Part of a small language model's weights.
Size: 3 heads of 64, MLP 512 SwiGLU, vocabulary 602.
Architecture: RMSNorm before each block, rotary positions, normalized queries and keys, some layers without attention, local attention windows, value embeddings, capped logits.
Training: a variant of Adam for these matrices, 130M tokens, 7935 steps.
Each number is 500 + 25 x the weight over its row's rms, rounded and kept within 0 to 999. Layers, rows and columns count from 0. Numbers have three digits each. The size before them is the row's rms in percent of the matrix's.

# down: layer 8 MLP down (transposed), 512x192, rms 0.0959, rows 7-46, columns 0-47
# gate: layer 8 MLP gate, 512x192, rms 0.123, rows 8-47, columns 0-47
# up: layer 8 MLP up, 512x192, rms 0.125, rows 8-47, columns 0-47
down7 100:473490530524436468486515522513477513444556474500518526498478504493477485475480472506511486538465477495532487487545533464479460482474487499577503
gate8 097:481490499527553460507530466540480494473521502519507509496494497568491517518521475505533518479482541509480532486499487483473511525446494485502496
up8 095:479486453520518507468535499529537512504451507513499504475504516526533484521474493519519511440472479507500482501492543511455515545478504523507547
down8 094:508501496492497493457549513482455483529517503457545499479482517536493498510507488513525504483503491474505502483514503472502473460469486527459479
gate9 100:543508504468447499506501495504527438521503531555494498482490560491505495481496476540521510525483494511479495492483465463501535521515501477498512
up9 103:455535455494488473502527503506499470472509518522484540501492483528501515515550482514500509512495471505480517510502433511531501519482545503514524
down9 105:502464517511522480496506493512496524487526543477493503505488522516525458518456493476505503501513541498463530466525511511492449486522552489510492
gate10 092:516485473487524464483470483449509480500534480536511454504473503476505493505515494524545501501492515521535444481493509506509526499475497511486516
up10 098:517521506503518498506486462511488461468519492523487474534532480512466526490459446548467479489520548523533459492554493473516550507480514487514518
down10 098:484505480475524527491461503457545485458472464497488510482479456499476450505533491491476499503480492517502520514543514442536553499542525494507483
gate11 099:498548486499547495498528456533517498532475513492468480517490474474480490509500552487459484483506544499472477528482511482505497545476515503476531
up11 104:490542546502491501488500475542454494483483498486491504496496497517488484480456512500482492458491448489571530562543487496506497481482512482478472
down11 107:507465472451519511528549539481496484493506516536513509463552500485446507510483518489491513486507506506486520522471514523465489521500465506491511
gate12 099:526522502483501519515533507487468472503536502541483518502473487516505437523504469477526521499505501479481489529518460483498488459559480525451482
up12 099:519536504525534547479506497449479495502525522505477522501515468528523452524541500517521475480534500440498491544522491467536482454549509510477478
down12 096:489505532511539506523529508517496497499528503524457493535513500488513482475529500483483465502508490473477503571456502490495501444503499514512533
gate13 102:507506493497499511510541510529515513552463533529508486473459502500527502512484550512525511517432455480462463521472496488528502496498497515511569
up13 102:477531532533456504473507483464456524528486507492500483508547496499502493549477530475545465497518498517503504508516445551464494505491509480533489
down13 101:516492517484506432496489460505497509514464527495467550527547565530523514497494506485526494493492496510477491503511483528522517569520499525518480
gate14 099:454500491503478491544535482512534549481522483448444486448507469496563492521495512510521515541530511459505494478500505524513490487495496478504538
up14 099:514549464492515465484517510489490507476514539529493486500507492505481523476458508500552467472538544479539506537515543537524476482476490500498513
down14 100:432506514496485501495544500509466517543527526529474495517532484495533495477487481502491476472528496472546545499460523499478449508515479509481505
gate15 098:480480489485466494491500469469533475533481479533474522513473477484509488500487453493511493510496480516475549519467445551475501473502501498507513
up15 100:557508488542513528488475466494482519461506539476504509538497504493507491534489523504505498465487505464519474497521553517503481517501513524455500
down15 101:506445555511504524536492526530484560544462532473476483496469485496474524502506467494539488499508553456509451520476512497466505507496484497481492
gate16 101:460539494465559469491525490495504459500474480503501471480445493529483513513497520521481512522496495505428475526506470502537498502464514477460556
up16 101:483495476504524508500508519494485516502537458511475485527507507499491530524514520537521521492470534466492506526504530468473490517495478523502489
down16 101:483486478482487514463510491487497513519511475529478549474497489479493507500497542518538451550521471486500495499569539461472505542501483536497466
gate17 101:511489436503508492544487496487499522485474527527467497484494489538495513476547527510514521518510518437512519506493485521481517528507457455496532
up17 105:485498494514543530508515467495444538488538453493519509498497455485484494414519575482514491518484543490479512469501514538486447494520491491505488
down17 103:544514489494485492492526487504479478503549468524495495494507502474475452505470500513508492507472498514496488520437465547469480485543495500489485
gate18 099:501475512496490475494450491479504519491539493507441539514496510492469458467506531545474516479512535511521472469524481513499509511518537485508537
up18 105:519523524521543500514504499538469472529525471530499531531478476516456514463477555551487491461474492521522485497551498518486502484536520495479554
down18 102:494520529521507491478512487519456503510479521476503480497464507454478494499486517489476503448523517537441493462522511538519567483506543529468487
gate19 100:502438478493477439515516505527514507527476488510510498511491495500557501542494520494475494496522538486465465496512504516492495550463476500469517
up19 100:465447498488456493490512518524492518449468508515536550483515506486473494521481540458499487482538491491528509465542496478518509525476518483482501
down19 097:518462491474505536490526507508454497470499524462471497492488493491432506458508521468467469510525468523570507478497516470534453480519519508535479
gate20 099:482482503476504474485460504541496539533476518518488497551528490476528498452521500503505481505525495537501460482485510483509533559513517498530478
up20 096:494488488498495506520496486482540499468528513475525471543560472483515523526509502491503499482553491477517553510513499509513515521478501476500505
down20 096:517502472466521491474467495501555458488511468486508510472510506520475498532477463480498492521515471462503501527483461473486509500541504549518477
gate21 097:471476504508497485478467510482487497455476515504473503503516451492522504505518511504505495509508538507472525528466456465449546541511464493510503
up21 097:540557522510529488480492501474519460529516456509499514531520524566479522474509487533516486550517499493468495479549487464462510542518511516484535
down21 096:501507526573487506489477478494471493496524533457519470477492523503511472512503499542488463500553464518501486469492511536468464522490558477495491
gate22 102:494502481449509553516528543464515496535525504511446503487492525546507504490519483500536517508500514490510539521507471509464476464528466486516490
up22 100:482517496472485530473480503433542547516519489484515483488499512524486514477500485478499515473542526471519503503497474471531488470505519480493484
down22 099:495483513488506467498501509489497532461491506469473460517485546477457497483478502479465473516507548487493525511480527506477509515505519556508505
gate23 100:537475493487496488528535486481490482505529545487424520467468485515523503464468489486500475476492433555503463511535446515505508481504515518504502
up23 100:546476536502548527513470507464472517492510507473485521488514467480487503548539504481504462530475520497506514503437509494532507485465494511487519
down23 099:519485505542496479481505527447490512485516515493515514495515482498485536446509483500445490503523529504508520539523473497527494527466508494470539
gate24 094:475507545504431461473513515526468543531516492512500515511517548477480491462527505524507482503482475516496446517488501445508497486489521507490469
up24 095:531537520528489505528532515506536476518536521552471491516508481531495508519502489479484492536515479479517519506515482561461535515474488482534542
down24 098:521524474528505493492447501468510503486493490536466475498532519448495468442457475477494517463480481509509526512472513460497480563487512484469492
gate25 095:495518504482536495513478492482548484516469494534481520524524476527505500508492509509511494475528485523455490496479478532538479491538531499483514
up25 099:494477479495497529511499494505506553486513494553543499485510492478502496475524530507492507490503485493540499548472511499540527494507521517489508
down25 099:473514484517473511484506573534515522473476512540494538491524495530503458516508562480518530513461521526506511446535576542511498499509496512506494
gate26 101:445545458469484482496492527520512514538524510489489502474431490518525487532531555529500510487511486500507484503562493493526494534509500471497466
up26 094:522483507464506495497532520510496550509469533467496459519495525524492526509470521520514520489465520513540490488522449505524478455497511482515460
down26 097:504497493514504459524513516494521487495546496528480493515493534546484517537546484500467497507441485522527547508487506504464505531459463484483519
gate27 105:459511480456555501506475471509524511480524477516547497512469516486512480569518532498534540519496494489487534510517459480560509509464476539467500
up27 106:481489477495502542499505489512484543542476505550474518517510457510537478517479507504497488508507479467492524475467482512517519538507510464524509
down27 105:489494511489525519535463522486536514524560500468505439513452455492462447466508525504501502497504504514460531467520491506479523503481482462490506
gate28 105:492514478500521460497516515506502529524471468511471525543504476494508535498486496515495477490527462456521454547471508454478519535482517505511451
up28 099:520501513465532489515500468521490505528534496495500489474493511518520444492504491487512511493533506520503534484529504502536491484489543474536499
down28 100:507512526495467495503522506523536488467462497483488505533486476451505531521487482478497470462522495454463457479487535477534550566485474504483506
gate29 089:469484475473534492519533538459487498482502515526506492481480514487549471517525495505490441518529540476478483499490524519476531466514488497455476
up29 093:499482478490544525545518558456491480494499497495505483491483519464511473531476496534510491529510509450524509529506512508484537453519496501521509
down29 092:527518505497508506461524527460518496502477498473488497497526534532501518490492481456480472500516481568485478461512532488493492486509509512501510
gate30 101:496523472502482515486501544519509461555543476490418471486514464499496502499514488478510495508443502480479487517489473465505480511485505456521515
up30 097:472513461543470479500486530549507482498505472542491462501499456523510517498497492494493485532503481509459515467507511483505478478540512520496510
down30 095:509502484489538567481451471562475501537521499479510487462517489501449471503462535521421481546541536494469555507527520495446445479534498469505485
gate31 107:508468509488507477504490493439520526490491500459527459514505523537481445493501465494526559505498457451528529516476514481542485505519510485484504
up31 109:510516500522502470490490492549500525547527486511517483494525455479528519507461497505521475458469520463515476512475462523520466478507519525497514
down31 107:516529490507496512503530486508502502515458508481466489501555513480501519531464494516510537532548492551485538512480488542485524523526537481486470
gate32 095:506459503513506498544551468530506476549528482513489529518468467487493487503532501553502499474503479518474465513500512530476476532507497522525536
up32 092:527555456486531483474524459505519494530488475516501521475486470511524532499507528502505519511557511466495484517484504563509497487491459473486525
down32 097:542490527523504484472530515503497446500497503473493491489478482445468506489497502524450469545460500470528511488489504521511511524476488525509542
gate33 096:484507530471474459516495515500485510496530531505545565498461540492491495547512512492498504548513540461487528493520509531489539546482495510482509
up33 095:482514508530501509494533544477520540499491472522494521514541564524462479510513471492465419478506503487495486520493509516488486454505499489460496
down33 094:496481501468522508534529490504471516499493484489530486522508481476521479471509514489550517471486489526500555474460473473522530530483507500515500
gate34 103:473526526519517495500493502494559486488582498517512535505474494517542469491521475488497546510533506456501463495546491551507504535464517505512490
up34 101:504475479456512510496510520513496506492502495504539444498494457454466467490497545516462486487450493517506539485517504462499507466482497473499454
down34 103:524522476510484538508486488474466517471502490509450506494504492514490520510552532496509459510450467511546487498520530487520482475493520507497481
gate35 096:504471497446473521504494466522493505527454504484520469483510517481497499488500488539535487490502532513478442487486524464529502537445492481495519
up35 098:485555499511483515464492500493507497501535453495459524498522499510549467509512504483468507466485488456501490521551498477532505483535482459506473
down35 100:492493541491510470505499543480527489501511509487448480480501465501469518485489521469513500487484517462505473489507484469543541534525494486512486
gate36 104:503502480494575477498537504536518487489504528490523542525526493485562504533470486506506509494507466440484497508491500525512520550509495476527495
up36 100:512498554486494509548506485499543485534532462505513500482514447519487532537551519527508517494505523506474524529471500446488517490515557485491487
down36 102:477493456505521486499511504485518539510492495514518487508483522517471500507481481542490486511511497467476482491447568533486498492487513498504494
gate37 103:505448505470517465515532475550502503536499500496523456477468505512545468515503499497501554499486498518461505523497476483529537540453500446468520
up37 103:497474438492436493527487483497518477510508502509502510505471547542541437527498485513496549517523482488478510537513545519496543462515468520493463
down37 101:488505457492529492506488533544502486480498495512518512518503464503525400544516533482475517470527523533466529510483497517482488493524483516523519
gate38 098:457503468510483509509511544475517505527494447481483526505501479509546466480509502497507532468484524454488483470453459466484521514511546488523534
up38 097:552470522505522504517498474460469505480453525515523470485498526506506467506496510505520453562517438498526490510561541527525507502501451508454486
down38 098:523469504473537487539465501520499519518531534517530474475515511504524464463506556546499491527518514464524485515529498509510470530482449503498533
gate39 099:538514515473526491542516467492458537497474480495523537483442481496518492510502491562532457480502524484485436508512487516484497547506486480508532
up39 098:475528466487497466517509512500532483483534512532486475517463536507501546523533507467515505496492499516499485539509516449494503502515491511528496
down39 096:501490475507506470516475498498470505519468503499424488479521498484507515501498479494474480529494518459517487479478478463512519515478476507473504
gate40 100:486516522447524476518464481502518480492513550481507479512478539509526493513477524476525463488502528526470488516459436531501485526512496490468528
up40 098:461507556488512487519487503472523478522485537545530502467445490499498535493491502493535493527505500489516528500470469529465492523464505529483506
down40 096:507542510476529497533479500504495477486511499450477495518493497487527471451477461486491477470500488477495483520510521484483513495503543445459510
gate41 099:536484455484528504477485476511475462504543519536497484498479476520501510506510531493475513494513487533539474477520498483518538500498461538542568
up41 101:507498498483483528481481528521489476536499485487493466499504530528496500513532548442523512464489515496473478537498500523526535467491487474505455
down41 100:498537530504498489518532498525500485491492495490547464538485464504557486480551555480541513512497499477475527480488513488513509531485460493475472
gate42 104:453499476499485526521488510493510469501482504501525478464489530496535522466463548468513501509496517491511557533479528501494520538510488498519525
up42 107:485485438501455481492484534501503502490495504529499481524477547487528513463489509495502501470518524524490551541516501523498483511495536492537545
down42 106:522500495506525519484534510507535480552523536512515451515506499521485479480526473502494541477510523535473531491491500438456464482526486516514508
gate43 092:506491507507506503503522490496504481485533507511478497459555467504482518500489509468508486524462533492537487505518514471467534482513496468475481
up43 096:556555505471510525497497531431481475508489486493517514465503484500493494521537516459525477533509487497468490523529542489517534509510525487556471
down43 097:475508494481552507502492504553490535490506513540534462525515518504497477482448487524521494532494495507527502505483469491497534527462508479536499
gate44 102:437470501493516525504463528510483502520508495500484503498475493473487515528498487449509487486476509478544517501457477515514528505463468494522493
up44 102:457554479517518512493448500511511526473490536503470528497495526486487504493505518498542505533514507503496496490539510527505510478495476489506495
down44 105:461514468476539504556528487492550508496518451540494494503481493517491463479515530514539476525457478475492529481514558517473488465503516474542540
gate45 100:473524474504530475474500490458536500446465454473498465466542476529493483481485522492573504501491485464480473459520509490518520474479517492480457
up45 093:483522515498515474503477489459495539491524484477492481502534478535466511542481505483503514496511531474500468537546486488477507480511505501493485
down45 094:507514473517500518470555518513533508500471507495515523480470496485463477536481515470498473524521527458519505506464473510460519488469463513509468
gate46 098:522455490441500526531487503500499491534532479480456514495513522507510528520515498461524483496457516516485513491477496495532533521458514493502511
up46 102:498504546486481474498491499496480520508549510503486540495520522535484486464534511463485490512476512487524516535521500438531514479473516510538469
down46 101:532489479523499520474490433501487533524540503472475482489534469528528488501538540523488475464462475480496465549491480470469526504476528513485476
gate47 109:514523471487497484463483506540528521504529440516467449498505519502497470533469534530481517533505513463518460533517478474480499522523535518480470
up47 107:477495492509494519478469496514568483498477475489480473529473506494493517511465543491500480470478496494505457515503549463525496508504510541524557